Part of a small language model's weights: MLP 384 SiLU, rotary positions.
Each number is 128 + 24 x the weight over its row's rms, rounded and kept within 0 to 255. Layers, rows and columns count from 0. Numbers have three digits each. The size before them is the row's rms in percent of the matrix's.

# layer 9 MLP down, 96x384, rms 0.222, rows 0-95, columns 192-255
098:101105150125129124099143088129141146125136115097159126140121166148131117132173183138115173138074148159141147104114139111131133148104181094114152065120097113119146148062115099112099145100096113
105:089119101133149127145156138128097100124146102111122152115174122166138117150140144083149148144104100136130099159094116115094127083079152133108135104108097145178108102139119120100125093172146147
106:128145139163101138090126122127094108165146109147132129112098133102091132120137161114147118094166138119094141104123111108115112122124092162122090143170127162100153091157094144110114108158139162
112:133113169155113116139089083102174106085170162116101118134074105096151107143111144150111129151141154115128131140118148208111135140135079131105089121114103132107122093132143120110120111153171129
102:155130096127134126084111151077145114110110144148084136124121114104136145149172091101144144139117163129117138180104151147098149172122172152166169164146114125149135110153090148204143112144126146
097:132111127101143147068123135138140132123094126093113136104107151175121100157119096153118105106086177106145127137148125098124130100119132128099152153128100118106121124145128139107127149111147102
098:165142101096151132148123142124156166040150105142154130129178131135106156129164098128150126137103156171127108113120123133136123099131147202172139139140108111135107160132134144124101115125177103
101:154106150193081116112126150132099094121152108125108131120165107155132170111131143133125099160185106134090106149160095135147197106136120086121120134126118157135127134117129120125081133134126186
107:161081125119135147114120113175107155120138150112130119149078119129133132135095139157124109102117145146121110139090140152143150116151105130086129125132121133128123091146107115122128156137121063
101:140116139152188160114139122084087156111141115105118092172124114099160135105132134126117147138148175155095148129142143130104106143112148163151141133125134138160078140110151122141147096137129089
100:111131181089136156112153105135112138150091110174136109160129132094129108087090158112155125119116093120138066155123140128148130115133129104132120137114088123142101116114135115149150103114108086
095:090103112136130107100136130100162111109136129107135131143085101151171091112090125126076113099135142106154136146130130128123127098137118165167141096103113109019123128104155119137109114112105159
097:135128136165130125129101124110132141126085151124124143107141125152109123149154131131193108140120120146126105159103163145114160163154120094082066124151119169104111140129155153141118138157140132
099:142116156111156126132109168121106096137096113144119152119104134126113079127120151182128113140200155155101144119171161108103126139161128136079128149146136136112126126158121170158102136179175131
098:135158145150156125135137110105124134112128157155085118171148144135120118126117088119149115131141133115135115128125151128138103115134141143104125131162109139158160124124108161139168129087096143
107:130151121135132144144101143150127126118097127081119157150116117146144157101169135080157125138153122164142147117108120190111126155128141115121131140145150138111123169080117117126089133136108136
095:113126123140113119134126116111089115139091152133125164122077112131065116136151101117123083113112126115122111117121115104167122138150130117119160135112087120122106072099102152129105113114127130
107:187154114136144148106146126133109120154104103174112114164145139142134119122113115095145128100128142156111132130097087102101089104129139123083083112110140123167093119109075125093136070132139140
099:114130115127100123128171083122174139080130175145111128136122112158134175099151088103126117117129123174187177139119126136164140098177150135127156133138149125122142153143157167132132174075116139
099:067166124117163112145154131078168083128081120137124174162152155103128109157122146135097177150220111136126117080138159127109167151151120166114133172178173143127137076138141135078159128119113160
099:150123124145168135115097148087126113147201094097152098083100130135128108100133164145112121118110123143131106103120116129116124126132187115157135139096115134134068136115108072064151119153108150
094:122100118170123090120113144179144121164116155126120150091136147109141127149175147105098133097133126093138112137131157109128093128169171128113142135133117124143091117096156116161135142127101130
099:141148147125132130154114122120171173134168115132110089157127141119144129113152110102133133135121154136129100127121163143165111118167168134143147140129079104129100092121092124133132127134183097
104:114118150115101110088118122127112099118127136110103097144087071102126104113133143157173114113111076134155149112122131099115125120110169150132144175090096120151148102099082132159104153100118106
098:132140097091134156114138144154123120181091149103153120131143093106120130107129143089135108116164154104111111145123117149172095118144179100135143144073166134108113133116122149087098103113134072
094:137145161152141114135154158150113143102126163132136081101131155164151140144153136157175075113131137194102166152140101134184101129153131074153127117131166130131163129129113165159123116163169143
095:168117076175160191126132151132153134158104142153100092132111111119105130153138133161124117163133125116111144118133129124143175131106097144144072128128096163129135134126123142069117146110078139
100:126177171120129082168140099126113136141153095151098108079118145151152129115156142144099129096164090115120078121078108117142160128107135147101139138133135091114113112097071143158140144158164145
096:113138159123112144148143137104159132135101160143106089122120124136140088108119123094126106122064121134152132155101159130077113142096073115163113080114174125138165108119077157124158129131091131
092:090111108126121129151100166148111087133128163126097181131156125132149182132145146100121109132085127137124116111080169161093137130126137142129120105130117153131125162120143131122115111111136118
102:115112081120106136120161120149137123155157119133142105125136111116123121150106141107087168106156103117149136143143103107105103109146120142151136106105104165149074152124131123127085133136104169
090:132118109121151135146136097104111148126126095113093099143095131147115096121110111158133106129134133091126124055158117139146096177146100105094129101162141168138147163092122165140110136179169155
106:134138146097152121136168185153127111129078144163130126118121167143153118147122117139116060140090131133130122183088131118146118135164095164115150088142113118120140146167129124184092111083125103
097:129157134117121081150140123120134141185142144137074146091141128128129128113130144109124150099144107130112108184154074132121152083132144141191129119175118100164117140096075134137193133121117129
096:140120091102134100123181141133187187182091162127095116155148147087125149145109109094122142125120187094097117100150099141121105113111118153119159152098103126117102138098130168101115147134133165
105:121132163138075087117093137169151146152164154086095170137132094122173128132130127125125137135080149111138146155120126132080095144147088118122125155129114105083139106124139107111138098111162144
102:131107161120120125118087146110124114164128137123137123134125076172110124147152149143124148154149114135120109159094122146096171144173133125108111131128152142154122135130099147089123175169118140
093:139151136160109107150160103140143083167145108105095141099135146083092144094102113126180143103106150107183115140139100129151132103149084107126107105121114061144079146143117105121116116106083127
101:193135101154118115125126189082117111120156127115130152094143126129139153121168147136111167128098089125097147086110149136110079117146133136136136111165089126127150137170141112127169070140152161
101:122136121115113143142132141117139124164124103125132107117129117106108133113131124103123124159145085084105060102157115087163131117133125141119137138098122098086118169118089140167121143165110175
102:127104153113108132152132179126118128109131162087166157119152138125089163155111110106141129100136106131143113122141118145173095172132211111125124151132128116120107124135145125115132114090136137
100:100132142122135179101127094145108143131103150108170105125144132137159114167103121154180094149090150097157096129129152122107148144110108137109103115101119139150100106125123103121120096128128114
106:086130147166167118138151109098110112132115130113162129110111132122115091114118131143129165105137119094143122127151108103109134139145118095174140122114112099092120130139148140118124135113127069
099:136109109104097124148134085104132129118193100099122122155135134085175107154151093131117131129141092091113115139081111143139098156144152148132087125086130145115130172101084096132107127166100088
098:159137141133156165117136146129119104169176150194125092138096148109127120111130119134120168099187146121121148145146101123132176160143093158106092106151121146141155144123117156147154116157120182
099:122099124129118134075145118141123110140092119107136103123088078095165115071107131098125127121152075139126155107093133152145095099136105154109125131134111129113122138118146142120116122126103140
100:096143110130134118123097126142117114133133115103129101144108103133142107128137186128110159120125075142138139176151127128157108162149132102173175164078116107128143164135149105097145146108157182
094:131134133142125087102106103142084117143105131117114088127197102117130172140139137101135116174123117140119113128118154162105108135137124112130150159151149108114164075149134079109120105130102118
107:132113137143136125094129127098101144174079140139129114158139142092145172141098155140140103142097134138144105071133129136142106094099129136145085139124123101195133128085137117136116116125127107
095:106146154179181115131142106131172158125123087136140136159122153100150128164164162164072114108141130077102140114164167163142161156093128111131126152118148079128140164116149156163162105113126157
103:118138139116083128132129170149139170094086100153101140117131117147126126115127132095181138127142120126126178118131125138153108100169104121148133102117151149124147121151131172183115165114128142
098:120136191098108132093142104108163145140108068133131127113147149094139164075105124149109157144161143132105162148122132111172129151115119111096123107087104141160101163128127149100136102152114125
104:120113132097144124114143113109112129141095166152086106112110157166116107162108128130105108109121121109155165179097109102178100146130149155125121078097111125180139101164133110128131164152143120
097:111139110110137128151142139147122149131141147134138092141110134117138160144128118138144146129130160112120154120127163104114155160092121078093095130129099145122109107099129125111130173098108149
090:126169109091095135152161116153151120160102111083144121163103087146097156164131065120168129140110072153172160113129129115107104100142099123121087117138079182120128138130148091121157101114143045
096:146068139139105136126119143088114121142098144088160125112136134101122161109130152155137116124101135110153159135092144143132117118134130132116169112112147168116120128088138149088140146102165119
095:098113150106069101131117139145141172157121109106158146177137106105151110163122188098122149139137091107134112156162089122171128119101133148115137129123135096151131156135127142126106139136137099
116:170106105146123086135077117148141152115146111110150085137109114131095143124126107111085127130079114103136096150144137126118171121101117107110125111109153146098163158102117124115162106088112120
102:182113084130155159125139121142108081073149100144111095148144072095157141115156124156122136126157114115113089115134137150131153141116121116102139069128114137100119119174136154154092109129131089
103:156132139133050128155143121104140150143113146080098124148149141150111171130091140133130098117125125129158142130113103132143165131118132119125108145130126112113124110124173115157147109156146110
101:092133130108184137125098108136087109123132114143160135175136115139175135163142112127153128095153128112103121171140128112145118133143122139112139120102146116149143141142108110073129114155141133
105:128135144128090110144128129118141137093117082099123107137093141084118130130120131154163120107123137135113122098158182131110134150141142112118101138110154089144129100149113107119139134112146071
104:160150126124100117104109131170129112150141095161084166139167137105084144152132076167114155140128125167104165140158148152185106136103143119126131123121165086099172128153143125157112104113140175
102:127108185154133140134155137175120101143122123139122103111135109155114140109159128110127108099124113111118139158123119091099102109121110098116109116125104140174115154167137141159138124160164136
095:129143163115145110137126109125107122110087112131152074149173139184136117113132146149093172106183090095136164139146132134137127143134136127165157139142152127113160163172126166137113112141118132
102:150086144085153161104080148128131116141165124137098112111105108121165100122141149113115098086120133160110107090135085091107102119074126131150107105086085125156097171154111122108140082123153122
102:119056126136094155121128128125169101116135135166153128112115119103146105173140069144146144146111141162121096115182140129145164131172177091130154141130134121098113100115147110101175100107126111
095:129161114125101135118086129111092105102092102127132122131168130083137115153142127171107149131116144111118157117115131100117105129141123113114137110131077110151144148166085113124122104104135118
100:134149127074117143140152143126130142143124145135087099088080104093122077137132105128135165135146160143087181132079105118142130125168107101170142131095175161105194134151163129085113188133104141
110:117110108087195160156133105122137180161165139147137141083108124112140111097146164116112132101127135148100148167160149140144123090091089100135140137129151175102124146104115113128127170168096114
097:159147143125168134096093136125123149119111119139117135127142088127167093125164077127136148123183135129137126135114131157143111136115119092086110131140100170104142141120119132105100176142142121
102:133091124194123149152156105114084121109105136153112148146176123150104157150155138108114155085122117147134061159110123085156137144107118104134120137145166107139140149130121131125123126116151122
099:122130121104168097135123102102134118117090111089150125137078153104092109132129137150086101140119110115114151071105103126097156174173160141085110120120137149117124050135121076126130132122140143
096:098156113063159130141162125182151147113143147165111129173119135176122168139161099183150131123127149099107123137156130147121181148132131153139109105110153117120124166124149126129162115121121137
093:065141173133131177095170140155111109124168126133097109155136130094145155131137127153149171108110157151134137148126136095128182187103161072099140153076149089139111147105100103121132098078122126
104:158095131121157148141130117113101104136125174100103119118176164158143143175112127138141085174111109160113154140084117112145154119149101104152078110119102119160094157121117164125089107115128107
097:123107148148133111140107123112152166155086160145151143097104114158085111098115096140103146133131130112056114122147103138111134096127174114117090163111147139111100114134144118148120153099082105
094:128115145167115113165115140113171103119140112110128099138126124121148167124150123112167163103112139106110121091136144118134134167148119101119105142110139121125121141116146103149095157147113178
100:088100143116149156130127171126129154167117177139140125163075088123166144144102153140154162146088127146124163096083101111130126102087140156149129155127116186161114169117151159159100117114125117
102:140142162157143148131130071138147154144120156128110141138125103143127163148089151106152141161099122121152156147184133112124153142137137128088082165146107143144178152102151114151139121138102105
104:144081101122134106123086136109139178112107129144096115075164123088131144179171141118115141088141102133119135144117145152147152111146147106150169121093125182150104132172125111099126116132133115
099:160138126095153111070143110144109129140144099109185118107116072173142110141118100093169195117116092123157150136166148129130123125144106131137110160100067135157077155110145128137113124127143131
092:138096121093118149153144168172130139119116168127133116122129175152116111107101131130086156132107112160117113157149161100094111067113115112170108153142110145150103147141126129162135113116125136
106:123123110119102157117131135178087123166119142122136181102083123143122091140076143147135123132089100098104147116149154120127146150136138093091073103136121156129122110094127109121126118171142092
096:162205091137120119124133166167116135118117135099156126107157126134130145126139147105130114133137140103140130147134098068141093153125122134142122102139118114095151166132157103164132114122160152
101:115135127147152115165133127094145172152093086161121102123100095159137121146140146169198113180115135129127134123115120118118135164126140163164121107127102120139110129189135116184101088144155133
100:150141085080116124123144124100131143152106118130132129123130151121075123134079104114134151108138123109094131105144121166150118122145122158130153136121173191123162132109091139157158149128168104
099:120113142168129160116118104123118123170107142082132113175096085111108105136124112128130100102109142090119109131118130141126150116153150124104140151086158069152078156107136108147155151146128161
100:180140107134142128138181132119138111160103127168120078103135186077161153104160166172126111148120141141112129150113137145177154145152153158166147125125122156138106124145108103086159147162132183
097:084102122128081093161119108105084132076136129161113119095087138117130146093161139111109148112143140105161152134093145089151132167134101113145160110180146126155126187124095131148130136115102133
112:130113120126055131105123121118121126107111109169122150110123143125118103131107096111085134145119086125097148155064120119104084096087146131117146138128121113160126082081128127104088140113136103
102:150131134117074120098162120090133121129111108116173117112097169168148141132142128143125197158114147096124146122188141136124174163138152147155117132129130175137116159125124095149116133149124092
098:126147128121156099129130148112154121138059143096106121163124104133156118104124164145146123108144139141113110119139148165143093136107170127132120143169128159127122129121102118130125125174120164
096:109098089117117166171139115149119153114152120121142147198118102115160156146105163158156109137141148122120171167107131138130147159149162139113091132135121073104114099084164148143125130146140127
094:126121130124126107127120154125143189133125112139163132120158177198123156150123074097131153134132122108122144123141160160122140127130129164139099131110095141086147148112150111152144123116148137
105:127139081132144146114113076122164135148131142154113176109149153133160169110145120117160142156145144154157149138114153151116142123151094117154118119184117149107085135164126122181152129113123111